config.yaml
head_dim: 32
d_mlp: 512
norm_eps: 1e-07
qk_norm: false
attn_scale: 0.177
bias: "all"
tie_embeddings: false
parallel_block: false
init_std_down: 0.0
weight_decay: 0.19
doc_mask: true
steps: 4754
Each number is 50 + 12 x the weight over the matrix's rms, rounded and kept within 0 to 99. Layers, rows and columns count from 0.

# layer 4 MLP down (transposed), 512x160, rms 0.067, rows 277-320, columns 80-159
40 38 64 48 56 71 58 76 65 83 54 48 44 60 51 60 59 52 64 45 42 45 52 36 39 54 50 53 61 57 45 69 51 49 50 39 77 49 52 38 51 53 54 30 38 32 49 51 52 37 51 34 42 44 75 38 63 67 47 55 68 56 61 06 58 63 53 42 15 40 35 56 41 48 47 61 63 20 52 51
50 45 42 64 44 26 58 46 67 26 42 66 61 64 50 23 31 33 56 47 33 46 63 37 49 47 72 41 55 50 52 48 54 59 40 67 44 35 32 49 64 50 37 52 51 55 34 60 66 40 39 50 47 55 79 41 41 65 48 43 34 60 50 52 50 58 31 48 76 64 70 43 62 48 40 45 42 61 39 62
43 53 71 53 62 38 54 17 51 52 41 74 45 68 59 62 54 27 45 56 55 45 34 46 26 46 46 54 40 53 61 64 52 41 61 61 61 59 60 68 59 39 40 45 55 60 69 65 76 63 61 57 38 42 59 45 46 34 43 56 41 60 41 57 21 61 43 55 62 74 55 64 58 51 54 27 56 69 33 43
50 41 33 37 61 58 34 34 69 61 59 47 62 55 46 61 53 59 60 45 46 60 44 58 47 75 48 40 66 39 67 56 20 46 45 41 43 81 50 51 49 55 46 38 47 64 50 33 39 59 64 30 57 42 24 62 35 57 42 42 29 54 33 39 52 63 44 51 62 65 53 53 52 55 61 60 27 51 54 48
46 53 56 46 31 52 48 50 66 21 41 36 46 40 50 48 44 34 36 54 43 32 52 36 49 31 54 49 48 58 45 41 44 53 30 59 75 38 43 73 58 53 72 38 73 51 60 46 57 22 37 47 50 65 51 50 57 55 55 60 28 40 51 57 61 54 47 42 41 53 45 63 19 66 48 54 44 61 42 61
71 51 48 42 35 46 44 74 38 39 48 51 30 46 70 55 47 50 62 39 53 53 63 56 39 80 40 32 48 44 48 27 36 55 42 44 55 37 53 45 45 68 58 33 49 53 47 37 64 51 58 47 38 54 39 54 46 53 42 52 30 46 40 57 65 45 46 36 50 53 42 28 38 70 50 52 65 71 48 38
46 38 47 42 63 38 68 51 71 74 47 41 42 25 52 59 43 69 61 51 60 43 55 42 65 45 15 49 40 30 47 36 67 51 61 48 42 58 54 69 61 69 38 38 78 47 46 53 71 47 33 42 44 41 44 38 53 59 54 39 46 44 42 42 38 60 30 35 77 47 43 27 52 51 49 68 69 42 69 58
41 52 38 68 53 51 57 35 51 72 42 39 58 61 69 53 49 37 47 43 55 56 49 33 63 56 56 60 38 46 52 34 55 44 59 42 46 55 64 62 61 74 74 26 52 52 48 55 36 37 26 49 53 34 65 58 66 70 29 56 43 66 44 37 26 54 53 56 67 41 39 68 39 37 81 53 65 47 64 51
77 61 39 49 61 70 62 70 39 57 54 36 31 39 55 50 69 56 49 74 61 48 44 52 49 64 44 61 53 41 49 60 48 50 43 44 38 29 36 65 69 68 56 63 66 38 56 18 48 44 39 57 56 41 61 48 43 48 56 64 64 52 64 71 47 50 72 28 62 47 17 59 41 81 50 28 61 53 44 49
49 35 40 56 55 47 45 54 50 42 42 38 43 65 73 43 28 60 34 60 53 55 60 37 62 66 65 42 50 50 54 58 56 62 63 63 16 59 46 48 43 46 61 59 43 47 58 57 68 63 53 47 59 50 51 53 42 47 37 52 57 47 36 23 50 61 62 61 27 45 37 62 61 62 45 60 58 55 45 40
43 34 50 48 47 49 72 59 34 99 64 38 35 46 57 45 65 46 60 45 45 71 61 50 44 47 79 44 32 35 34 46 33 48 60 65 46 49 65 56 55 65 79 51 55 57 56 37 63 43 46 37 54 33 53 39 74 61 25 61 61 59 66 37 64 36 45 33 58 49 11 62 50 40 55 64 66 48 64 33
42 54 60 56 45 68 46 56 43 36 19 37 38 53 53 52 43 66 48 55 48 51 60 50 50 29 43 45 51 53 44 48 64 39 36 53 56 55 32 66 34 53 42 55 46 57 74 66 44 13 42 63 59 58 54 62 57 36 50 67 47 59 64 82 35 44 49 72 45 54 57 56 34 77 37 45 59 55 59 47
44 69 44 70 63 43 47 64 52 79 57 57 53 39 60 53 56 70 60 42 20 37 46 26 60 54 56 25 39 43 43 44 69 41 47 50 73 47 63 43 47 54 37 51 59 32 53 84 30 49 46 42 61 34 46 57 52 58 60 51 55 24 64 33 63 49 65 29 26 61 00 56 66 46 44 58 54 45 36 35
65 37 38 53 54 34 50 37 50 38 42 55 59 65 39 54 43 58 42 35 47 57 66 66 55 55 61 43 66 41 42 53 61 69 55 62 36 56 50 39 51 32 33 30 60 54 39 76 55 38 52 61 48 55 40 48 45 33 57 50 43 66 48 82 46 44 52 44 44 49 81 51 46 43 36 54 38 63 51 47
38 52 43 67 74 57 27 66 55 24 40 49 57 53 58 65 55 39 57 47 46 57 48 53 51 67 45 62 35 34 50 61 48 57 41 54 34 62 55 58 41 31 44 33 51 60 37 64 44 41 38 55 34 36 55 54 39 33 66 51 66 41 69 66 26 42 50 52 49 51 47 53 68 67 47 50 62 57 25 62
40 68 53 58 69 50 59 39 39 08 36 40 53 48 54 48 43 40 53 51 75 67 45 46 43 53 42 58 41 55 45 55 68 30 54 45 56 39 52 53 62 45 43 48 39 61 61 51 67 57 49 66 57 36 69 51 27 38 65 54 47 44 48 51 40 35 64 64 58 52 58 59 58 45 46 32 37 44 44 32
49 54 72 50 42 66 53 40 49 31 59 41 36 47 52 44 55 65 58 46 65 52 58 58 41 59 41 58 46 44 51 59 41 51 55 61 51 49 51 32 39 52 69 26 50 41 56 55 29 49 60 50 57 44 47 64 50 47 50 44 41 68 47 66 73 58 48 58 57 31 59 39 61 33 46 54 63 22 39 52
60 46 57 50 87 69 68 66 49 96 37 49 58 39 57 66 60 44 48 40 33 39 78 55 56 44 41 87 59 26 43 70 47 33 69 51 75 36 51 50 62 43 28 55 45 50 35 43 60 32 45 36 64 39 61 34 44 44 51 58 55 40 46 44 49 51 47 40 44 35 42 49 50 59 62 60 47 35 37 30
45 55 33 54 46 69 62 39 57 58 65 53 60 62 52 46 48 35 68 51 40 49 33 44 60 40 44 46 41 46 50 53 56 28 63 38 29 74 61 56 44 60 53 59 62 67 46 38 27 35 53 71 42 44 47 64 50 50 49 73 57 37 51 42 42 50 62 65 55 32 73 53 48 52 49 43 39 59 71 45
56 67 19 58 55 57 61 63 51 38 48 49 29 53 56 65 43 53 57 32 45 47 55 64 45 63 55 52 47 39 61 58 46 42 36 65 63 68 43 35 65 44 52 59 63 37 53 46 40 38 41 63 51 52 38 39 53 52 51 44 39 39 63 79 38 61 56 46 31 53 56 53 39 51 63 54 52 37 64 43
57 61 44 48 59 64 54 67 44 00 32 49 36 42 46 60 51 44 38 54 53 36 50 40 43 40 44 53 36 53 56 46 70 55 54 67 23 61 63 40 61 45 51 40 49 24 54 40 56 37 61 60 35 38 43 60 36 52 52 59 58 48 65 71 55 42 59 54 45 52 66 43 49 57 44 55 68 58 48 61
43 57 38 36 59 57 56 47 59 36 45 41 67 60 59 29 49 51 48 52 45 35 59 42 60 74 50 49 15 53 45 66 62 74 65 46 31 59 74 46 57 40 53 32 41 54 55 42 25 53 69 55 51 51 58 52 24 57 58 45 44 56 49 89 21 43 63 38 59 46 50 64 52 70 48 55 48 57 55 45
56 60 59 50 51 38 57 70 28 38 38 31 33 50 54 54 51 66 47 30 59 45 28 24 29 69 56 47 56 43 57 59 47 65 51 51 36 49 43 32 48 50 57 55 52 40 31 30 65 44 54 36 65 57 28 50 56 36 68 55 51 72 69 58 66 59 51 36 48 45 47 39 45 50 77 66 71 60 50 29
73 51 60 50 62 45 64 75 45 36 41 33 68 27 30 48 55 43 46 46 43 59 56 60 59 59 30 56 57 49 24 53 43 54 56 35 47 49 61 66 34 43 33 44 67 47 29 65 40 38 63 55 45 43 59 60 52 56 38 43 46 41 45 59 66 36 54 46 35 45 44 58 43 51 50 49 60 44 67 67
50 49 54 51 53 49 50 35 47 59 52 45 21 39 39 33 42 69 52 54 53 57 60 60 53 38 51 47 38 63 30 61 64 70 42 41 44 18 48 40 67 53 49 44 52 33 72 25 41 51 56 40 55 48 66 60 78 57 44 47 56 60 51 44 61 69 72 49 55 71 32 49 47 25 57 47 41 47 62 42
54 46 42 46 31 45 41 58 53 40 48 37 31 48 40 50 63 58 53 49 45 60 78 42 55 42 45 54 59 55 59 41 53 52 31 39 63 45 72 38 35 39 60 57 47 65 42 45 73 60 59 52 61 35 48 23 76 58 35 38 56 50 34 54 60 24 49 54 50 23 54 60 51 58 33 61 56 63 54 57
78 38 47 60 55 53 45 30 52 00 37 44 33 41 46 53 49 30 80 53 69 33 36 40 52 28 35 62 58 65 53 38 49 53 63 49 69 43 49 87 55 48 48 51 55 31 53 41 35 57 46 52 35 66 49 44 62 26 54 52 61 65 63 44 39 36 63 51 66 56 95 47 50 48 61 54 47 56 30 58
38 53 51 49 58 52 67 46 36 14 80 32 54 40 31 66 48 59 35 54 44 62 38 38 60 49 39 53 61 50 52 56 41 56 49 61 42 60 45 52 43 44 47 45 41 52 48 52 55 45 57 53 50 46 45 45 73 64 35 56 46 33 28 97 39 53 66 57 67 66 65 46 59 43 67 46 38 47 44 38
46 44 49 49 54 51 36 68 33 75 44 41 42 44 34 56 62 62 70 51 40 72 69 41 28 58 38 35 47 90 77 55 54 43 70 33 59 62 60 49 43 51 51 35 68 56 51 49 43 66 23 35 57 28 59 27 48 56 39 52 49 58 43 66 43 52 60 68 67 52 36 28 46 84 47 39 62 59 53 51
33 49 31 44 65 56 43 54 48 10 47 62 28 56 48 45 58 55 49 64 58 54 35 37 37 57 55 50 46 49 58 43 45 52 48 47 39 66 46 48 55 50 50 53 46 42 46 58 41 64 70 45 75 38 48 52 28 42 52 29 49 63 59 71 35 62 60 40 39 37 53 53 55 56 41 48 39 77 53 57
58 61 67 55 61 25 58 32 58 40 45 50 47 79 58 60 36 38 53 67 62 31 43 34 18 41 58 53 60 56 65 43 55 42 20 32 51 48 50 58 58 70 46 46 45 50 67 55 38 64 37 51 39 57 56 65 44 42 63 57 38 44 47 56 25 47 59 39 71 71 36 51 57 37 41 50 28 33 61 55
57 33 46 44 41 48 57 40 41 54 41 62 68 47 69 68 63 29 50 51 58 31 43 55 49 52 53 32 49 56 47 62 57 62 51 54 44 80 49 18 68 43 40 46 35 37 56 87 46 46 49 42 51 50 25 28 39 51 64 59 46 40 37 64 64 49 40 62 49 58 51 64 40 60 44 53 45 36 50 43
55 72 38 63 58 63 51 61 47 22 39 37 62 39 45 52 49 44 41 58 55 54 48 46 55 53 50 76 64 44 59 51 47 45 35 57 34 58 58 50 39 50 73 51 43 49 39 35 47 38 51 75 48 74 59 52 37 49 56 52 45 40 38 94 55 34 64 74 55 47 44 39 34 35 40 44 38 65 30 41
60 68 59 63 45 54 49 45 58 00 46 47 48 28 51 55 37 52 46 48 69 61 63 51 38 40 37 41 51 51 47 34 54 44 44 63 58 39 58 53 46 25 48 49 50 50 56 56 32 56 52 56 48 35 66 51 61 48 46 46 44 59 31 96 43 48 43 61 46 53 72 42 55 75 33 53 48 48 62 35
69 30 34 37 36 73 58 28 41 65 54 36 50 40 27 81 38 45 40 71 53 47 52 69 64 44 31 14 54 52 61 66 50 50 63 58 46 64 58 48 65 45 36 57 60 88 43 46 31 73 29 60 26 41 45 53 45 51 51 58 69 57 48 99 27 40 62 29 47 44 47 43 27 47 54 53 60 36 76 39
50 43 41 40 58 71 49 54 35 79 73 52 39 44 61 33 63 54 60 64 54 42 25 40 38 67 54 42 57 48 43 50 46 57 58 37 11 51 52 34 44 59 69 52 49 38 75 49 45 52 42 42 68 44 66 41 83 85 47 61 67 54 63 38 64 46 78 22 60 52 20 45 44 82 51 46 52 51 51 51
79 53 48 66 47 52 50 65 57 58 49 47 43 75 70 57 58 38 32 44 49 42 62 62 43 53 33 38 46 41 50 54 50 53 78 30 27 78 41 67 44 48 42 60 44 74 35 34 16 75 49 80 35 63 29 45 51 39 46 50 49 42 51 75 51 40 64 38 61 54 50 53 62 64 48 51 52 46 45 68
49 63 48 62 74 53 41 64 42 65 57 73 48 38 49 43 50 58 55 61 45 30 44 54 60 67 51 46 42 52 53 32 67 46 46 44 40 46 42 53 63 56 34 70 59 35 57 57 44 49 62 62 33 56 54 72 64 41 51 52 66 63 51 43 46 53 55 45 41 49 68 55 65 49 38 44 42 45 60 59
49 40 33 62 50 55 63 45 50 55 57 32 38 49 42 47 57 47 51 63 48 38 58 45 44 53 55 59 40 59 50 42 58 55 52 25 46 42 60 51 57 48 48 44 68 47 47 50 30 59 60 36 48 57 70 45 50 43 50 42 57 44 56 63 40 39 67 42 55 40 46 44 68 59 40 41 39 52 55 57
57 52 48 49 75 60 59 62 34 23 32 56 68 50 52 32 47 43 40 41 47 50 56 65 30 61 67 40 46 50 33 50 74 56 55 31 64 36 62 42 51 48 39 50 53 60 53 69 60 32 32 37 35 53 73 45 48 34 46 42 55 80 31 31 46 21 47 58 51 35 95 54 46 59 53 71 65 65 61 55
63 62 35 59 59 64 64 54 45 65 48 47 52 56 51 45 42 51 45 51 58 49 50 54 40 48 50 78 61 57 44 45 70 62 44 59 36 45 50 42 22 39 44 60 64 45 44 48 30 29 41 59 40 36 40 50 42 39 35 55 54 73 40 58 48 52 50 54 31 50 45 57 57 58 53 43 53 45 43 28
50 29 36 54 34 69 45 53 31 47 61 50 73 42 65 41 61 34 44 44 55 56 62 47 52 54 58 62 55 36 41 59 76 51 66 72 39 69 57 63 62 58 59 55 62 49 54 50 74 43 46 60 31 40 62 73 41 58 64 73 34 50 63 67 53 64 51 58 48 44 50 39 64 51 37 45 66 37 45 55
53 58 58 49 70 67 33 44 64 22 55 69 59 63 48 47 40 55 61 48 43 58 47 40 62 63 48 54 61 59 51 59 79 66 34 26 49 54 47 76 43 41 28 33 46 65 65 34 40 42 49 43 44 26 37 46 50 41 61 48 53 56 48 71 18 44 57 60 51 55 77 40 68 62 66 38 54 52 55 78
53 48 58 43 62 59 40 52 43 60 64 51 60 59 60 43 38 70 54 67 37 67 49 23 42 54 54 55 43 69 51 60 62 36 59 19 46 47 53 32 54 61 33 52 57 45 51 43 62 47 43 42 47 56 44 55 68 72 66 35 45 51 74 11 43 36 57 47 55 45 52 54 45 45 57 45 63 43 71 46
# layer 4 MLP up, 512x160, rms 0.0716, rows 278-321, columns 80-159
36 38 44 68 48 45 36 57 52 58 42 58 44 48 54 42 50 52 69 33 65 61 43 43 69 52 51 83 52 56 43 74 48 26 54 62 36 41 46 57 51 41 62 40 40 30 54 61 72 55 34 47 33 67 44 45 28 61 36 38 69 50 33 36 30 39 44 46 65 44 33 50 65 68 46 58 40 51 49 82
68 49 62 61 27 63 48 46 26 52 48 41 39 61 41 65 63 48 71 43 53 57 48 53 44 61 43 50 21 51 33 57 60 42 36 56 41 56 64 64 53 50 19 63 52 34 71 41 50 61 60 48 46 47 56 33 43 47 36 48 59 38 42 38 54 35 50 36 39 35 35 75 38 69 40 63 49 62 49 38
32 66 60 40 23 53 34 68 62 58 50 52 54 47 51 50 48 56 55 25 36 51 41 57 44 55 58 36 57 41 45 49 45 38 21 61 34 39 46 61 48 36 48 46 61 52 41 61 34 52 47 41 50 45 49 46 76 73 55 65 36 49 51 48 38 49 37 43 58 46 38 36 62 53 65 55 20 47 41 58
52 56 57 46 42 64 47 49 53 38 48 29 44 73 73 57 47 68 78 47 51 48 48 54 55 37 51 39 22 56 39 59 63 29 51 41 65 24 46 46 54 51 63 40 49 64 49 44 49 49 91 56 65 54 53 37 55 44 48 28 45 47 53 51 49 46 52 65 57 39 59 67 53 41 39 45 37 53 49 60
53 50 42 33 68 56 36 46 41 38 47 36 58 58 42 57 49 35 26 44 69 39 55 51 43 32 43 53 77 47 53 64 62 39 42 46 58 59 57 68 52 49 38 53 47 64 50 67 67 78 44 50 65 80 62 46 63 38 43 53 44 44 45 56 64 38 43 59 43 63 55 53 30 63 43 82 50 36 42 48
43 47 37 63 42 68 51 49 35 51 60 46 47 47 34 44 41 47 70 51 61 59 63 62 16 62 71 51 61 30 56 34 41 51 46 66 36 34 60 48 74 38 39 64 64 62 54 33 58 64 73 22 68 53 54 41 58 52 38 35 45 41 51 59 63 64 56 71 40 30 55 32 50 39 57 69 51 59 48 39
41 53 46 25 18 70 56 56 34 36 46 58 77 44 48 38 38 58 57 40 58 46 36 58 28 73 46 38 49 38 44 52 55 49 54 76 52 32 69 39 72 47 69 39 60 48 64 80 52 53 58 41 51 65 34 58 36 72 48 54 50 43 31 60 48 61 57 52 61 65 62 55 36 46 46 62 56 24 53 48
47 26 59 49 54 59 40 38 60 44 53 43 64 42 40 27 41 66 40 42 61 31 55 50 40 56 55 42 41 36 36 46 60 78 65 54 60 39 64 53 67 30 36 50 42 59 48 75 76 75 45 34 30 61 59 18 55 59 38 57 46 37 42 44 35 51 37 57 69 63 51 52 60 57 42 58 46 60 56 44
46 52 54 55 19 53 64 52 42 47 46 36 62 53 60 49 55 43 41 58 58 47 52 47 49 34 39 23 63 40 40 54 62 35 59 61 48 57 45 52 53 31 54 36 53 45 44 46 46 67 40 36 52 56 51 40 58 56 40 55 35 40 45 41 68 57 48 48 51 66 35 55 47 61 29 58 25 41 52 51
48 65 47 32 38 51 53 78 42 58 52 56 45 55 54 43 61 64 69 42 27 63 57 53 42 56 42 52 40 25 79 43 18 37 49 76 29 56 56 61 59 86 59 57 78 49 44 57 56 53 57 46 59 55 45 46 63 41 42 62 49 45 26 59 38 55 52 26 51 31 53 63 56 58 62 40 48 45 63 25
43 36 54 45 31 42 44 74 55 59 62 60 44 57 52 56 61 65 49 35 61 55 53 42 48 62 41 43 65 61 36 61 58 47 41 48 52 46 50 28 44 43 61 57 40 59 44 41 73 35 33 49 55 38 50 44 48 59 59 78 63 47 29 67 64 57 25 57 43 39 50 61 44 57 28 67 53 31 51 59
49 42 60 23 47 48 45 61 48 62 54 20 69 52 57 41 56 70 65 56 46 43 56 58 55 50 37 50 62 28 40 55 26 63 41 52 41 56 70 44 41 58 56 53 43 74 51 44 55 49 42 46 57 50 64 41 20 43 62 58 48 47 50 54 38 56 32 45 46 29 34 55 46 44 42 45 58 53 30 46
59 22 42 48 46 53 54 70 53 71 63 45 40 74 55 55 48 52 52 69 60 45 52 49 53 49 40 32 39 44 49 54 50 53 58 56 51 52 54 48 54 49 36 46 73 57 53 35 67 49 29 53 42 60 32 60 35 50 36 33 66 38 24 26 43 56 64 52 65 42 47 70 56 39 39 64 54 34 53 42
64 48 63 55 30 38 58 64 52 51 58 54 39 49 56 54 49 52 45 46 72 53 62 45 75 58 45 47 34 46 52 60 31 72 43 40 38 61 28 44 53 39 71 65 70 45 55 42 41 61 50 43 48 62 42 53 52 69 53 31 51 45 39 37 59 45 29 52 39 58 48 67 45 39 51 36 41 51 44 62
43 60 65 38 35 23 26 36 78 48 52 50 51 55 43 67 54 58 52 44 36 33 35 45 20 48 75 50 55 45 52 52 52 61 29 61 37 79 46 55 53 35 38 36 43 45 58 60 51 39 37 38 56 61 61 39 46 54 61 43 48 47 38 37 48 55 44 47 58 37 51 42 57 37 39 66 53 33 44 48
42 51 45 56 63 15 45 44 43 49 38 34 42 55 56 53 47 43 72 37 61 49 46 53 58 50 49 33 61 67 43 55 31 40 47 50 63 47 42 45 47 59 48 51 58 56 21 62 59 68 47 69 67 52 74 52 43 37 67 42 69 50 45 63 51 33 36 51 42 55 62 67 64 55 38 47 58 69 32 67
24 63 39 52 54 39 53 47 67 42 35 63 74 54 53 36 54 54 59 37 64 52 15 51 46 57 47 58 30 55 40 42 32 52 50 63 50 53 37 42 61 55 57 54 46 55 63 71 56 57 83 52 47 69 67 52 38 56 42 38 51 51 16 57 45 36 58 63 50 40 45 50 34 57 65 58 39 54 43 41
63 46 50 41 33 42 55 39 56 62 52 65 59 58 65 76 40 48 47 33 50 38 43 61 41 50 45 47 27 47 53 38 50 50 36 49 52 67 50 51 56 25 28 53 28 37 58 45 25 49 48 68 54 48 59 57 68 42 44 43 51 39 56 49 59 25 68 52 38 46 47 43 40 54 44 43 26 47 48 54
42 73 42 42 51 55 53 63 54 73 62 51 48 41 44 32 32 66 56 54 51 38 58 56 31 37 71 50 48 40 39 56 44 55 46 63 57 55 53 51 54 44 38 66 43 72 50 41 40 48 43 43 60 56 42 63 42 50 54 45 46 62 33 69 63 34 44 43 42 52 50 59 64 45 35 64 27 42 46 52
43 34 56 55 39 38 40 42 31 65 66 58 47 60 46 59 23 69 43 34 68 47 56 47 41 55 68 48 66 59 51 46 26 69 41 37 46 62 41 47 58 55 57 54 44 75 50 29 44 95 69 40 57 53 62 64 54 47 66 39 43 43 51 47 56 35 37 45 38 53 58 59 64 30 59 55 58 42 29 54
41 45 36 53 47 64 55 50 52 66 43 46 43 51 60 24 42 59 47 57 54 51 27 44 47 48 60 53 40 34 49 46 35 42 60 51 76 52 53 51 42 60 56 62 54 59 66 57 47 68 46 38 69 54 49 46 63 54 44 30 63 30 26 66 61 63 35 55 66 39 51 76 46 54 58 39 36 64 59 78
42 40 62 50 41 60 39 61 37 58 40 67 64 58 36 41 59 70 38 59 56 42 57 43 47 57 51 45 53 51 36 63 53 45 51 49 33 27 56 37 52 27 36 51 83 43 65 22 60 57 55 55 34 79 57 53 39 67 63 42 42 28 38 41 61 37 45 51 47 53 34 64 35 69 41 45 45 56 63 60
66 48 64 50 48 46 40 42 50 51 23 59 64 53 31 46 68 37 65 50 21 45 18 57 59 37 43 50 45 25 37 40 61 40 46 52 51 39 53 43 57 64 59 51 66 50 49 33 67 43 36 36 56 72 37 56 45 43 39 52 67 47 43 47 52 51 64 60 47 53 42 54 52 27 67 72 41 55 45 62
54 38 60 38 70 64 44 43 43 42 44 32 56 73 47 48 43 65 40 49 57 32 54 54 21 52 55 70 52 61 43 50 55 45 57 61 55 76 45 44 45 53 43 52 34 59 58 47 57 64 48 40 64 50 63 50 45 36 43 41 39 40 72 22 36 36 28 43 60 50 41 50 45 47 55 57 47 68 55 54
47 55 42 71 44 42 43 58 58 49 50 49 49 68 33 29 55 73 50 33 42 42 40 67 33 47 52 51 58 47 42 54 72 54 36 56 49 27 56 31 43 61 44 68 56 48 56 69 54 66 56 47 33 60 60 53 57 52 49 60 49 51 62 53 29 49 30 39 62 54 36 49 51 40 41 50 36 74 30 62
75 52 67 42 53 50 48 56 68 44 60 25 63 62 56 35 59 53 80 42 60 40 59 74 54 46 46 43 48 40 43 59 32 42 48 59 68 32 53 64 58 40 47 43 61 49 28 34 68 49 53 41 62 53 41 47 79 56 46 61 75 42 43 72 59 40 27 37 58 43 57 52 48 26 38 56 53 35 13 48
52 41 50 62 34 40 39 57 46 52 52 41 51 69 65 12 45 57 47 36 49 51 56 57 36 43 66 49 64 41 55 56 24 62 36 65 52 62 45 34 61 44 50 50 47 38 41 65 61 53 65 64 37 48 41 43 64 49 53 54 48 48 38 78 66 56 41 47 40 39 38 52 53 45 55 59 49 42 37 68
58 56 40 56 30 57 63 67 43 48 84 41 64 55 74 57 53 55 56 40 46 58 36 49 51 59 56 54 30 13 60 60 37 60 60 67 50 38 34 48 48 43 60 49 68 62 54 41 40 73 43 33 33 42 55 45 33 69 41 55 57 56 53 32 57 35 38 42 53 49 47 41 69 45 61 55 36 59 37 34
33 54 77 48 54 31 37 52 62 59 46 36 47 61 63 52 39 36 57 44 50 30 36 73 48 54 48 59 74 47 43 49 39 53 50 33 54 50 49 60 56 54 54 56 65 54 62 58 46 47 39 44 52 57 44 49 40 51 46 46 36 35 56 47 46 41 48 47 39 67 55 58 43 42 50 41 37 51 13 70
35 54 60 28 42 46 34 49 84 39 43 54 68 60 48 53 70 60 51 45 56 44 46 63 37 59 41 51 56 48 67 57 39 60 20 65 24 71 54 47 47 33 48 34 57 61 58 62 58 36 54 50 48 57 65 60 47 48 70 34 50 50 41 37 28 51 40 25 44 38 48 39 64 40 57 58 24 43 42 45
67 51 27 59 65 36 68 66 62 42 44 46 55 76 37 24 54 52 52 42 59 48 58 46 47 64 45 73 46 51 37 60 54 43 28 60 62 18 71 47 62 55 48 54 57 79 28 64 55 48 66 65 63 45 67 46 36 66 43 36 46 44 24 59 46 34 40 32 69 44 48 58 62 46 33 66 52 72 66 48
48 57 78 40 56 72 41 46 75 73 58 68 63 77 52 62 68 42 54 30 44 37 53 89 30 57 40 60 70 47 56 42 58 57 44 76 58 56 39 47 39 67 49 46 63 43 42 64 41 62 57 66 35 44 58 35 44 64 39 44 61 57 65 37 57 49 50 50 30 50 32 39 48 62 47 57 41 23 58 38
56 74 57 48 48 50 62 54 42 44 37 30 39 74 54 35 84 55 53 25 41 35 48 47 35 53 69 58 58 53 48 68 28 44 55 58 48 37 26 73 58 55 59 60 48 49 35 50 48 42 52 49 43 55 50 44 57 53 39 34 47 40 66 57 37 42 44 54 35 42 42 58 18 70 60 60 52 49 41 48
50 69 41 24 46 74 53 39 62 49 50 59 72 79 34 55 54 64 50 48 38 43 32 85 53 42 45 29 39 50 47 93 59 53 57 77 34 72 59 63 50 29 29 68 66 87 65 30 63 55 45 48 51 38 45 46 29 71 48 44 69 51 25 56 36 30 44 47 39 49 45 54 33 48 49 42 45 51 65 47
44 78 58 53 60 65 83 48 58 60 37 35 69 70 56 24 59 65 50 56 47 56 41 54 56 61 76 31 66 39 47 53 26 69 50 55 47 54 54 57 46 20 60 39 29 54 65 53 43 44 36 51 32 65 66 12 44 54 42 54 62 50 32 44 56 60 38 17 48 49 29 45 45 43 68 59 56 63 56 45
41 59 59 32 53 42 62 42 53 49 37 53 45 73 40 36 23 54 55 33 42 56 45 43 47 67 54 69 63 60 62 63 46 57 49 77 51 35 54 32 67 45 29 40 44 81 59 58 39 43 49 39 53 73 55 21 36 54 43 33 58 45 39 66 47 46 44 60 43 43 39 71 49 58 44 52 52 58 57 67
49 76 40 28 54 48 34 61 50 45 40 54 53 61 51 52 50 47 43 54 56 36 44 50 52 68 63 39 46 44 34 46 37 38 49 39 40 47 58 42 50 69 38 40 54 71 45 63 51 59 50 45 53 45 46 56 46 57 64 63 50 57 48 46 91 29 45 61 54 68 51 67 62 32 43 59 41 52 40 48
50 68 49 52 44 60 50 40 53 53 61 63 63 47 54 59 54 62 49 55 54 39 40 44 50 50 52 35 46 33 60 64 38 51 37 63 79 61 58 51 72 48 57 30 34 49 59 54 54 66 66 52 51 59 32 59 45 64 37 49 52 54 42 51 58 49 66 43 74 58 49 50 47 47 46 60 45 50 54 45
67 57 44 44 45 30 47 74 51 50 72 47 52 85 58 34 50 38 49 63 45 41 54 50 45 38 67 20 63 44 52 49 37 37 48 59 70 46 48 37 45 59 51 81 65 56 35 42 32 62 78 46 41 59 47 48 48 59 48 37 59 39 50 41 49 25 60 63 38 25 54 59 53 32 20 51 41 37 49 30
33 50 41 60 39 43 52 65 45 56 45 28 56 43 48 53 52 56 56 55 34 51 29 67 49 52 59 50 58 67 51 62 48 54 37 56 53 37 48 27 36 56 64 66 45 62 58 67 51 51 46 39 48 55 63 52 56 55 26 54 31 45 64 53 39 57 49 22 31 45 23 44 58 38 35 48 45 51 36 38
66 47 51 41 44 47 45 49 43 47 43 59 42 71 52 29 46 38 64 47 58 65 59 48 46 55 52 65 62 50 60 50 23 49 56 44 54 35 58 40 63 63 49 53 70 60 45 68 63 55 58 30 50 43 42 44 68 65 51 28 54 48 36 56 51 50 38 62 41 53 44 55 44 46 56 58 54 62 34 47
57 56 42 55 32 29 70 65 42 41 52 51 54 62 68 57 45 45 57 48 62 46 64 49 43 55 71 40 35 46 36 68 05 51 55 66 52 43 64 44 53 36 49 65 64 37 50 43 32 43 47 72 45 56 42 49 38 60 39 44 64 42 40 52 41 45 31 45 44 36 44 47 54 55 24 42 41 33 67 47
39 60 55 44 59 54 72 56 42 56 42 42 46 59 53 52 46 58 62 47 41 51 53 30 56 44 69 43 60 57 41 64 67 50 32 47 42 40 62 51 47 36 50 53 47 28 58 23 48 52 53 46 40 52 48 48 53 58 59 55 64 51 71 40 58 42 60 38 52 45 36 67 29 70 62 66 47 41 50 73
59 58 53 46 30 62 51 45 45 25 70 29 36 52 51 23 64 77 47 43 42 55 50 35 56 46 57 51 64 50 36 82 54 67 50 62 45 52 57 54 58 52 62 58 42 43 31 41 35 36 32 53 72 57 74 44 57 80 18 61 42 47 56 60 61 47 52 59 64 53 31 42 47 41 60 60 34 37 58 52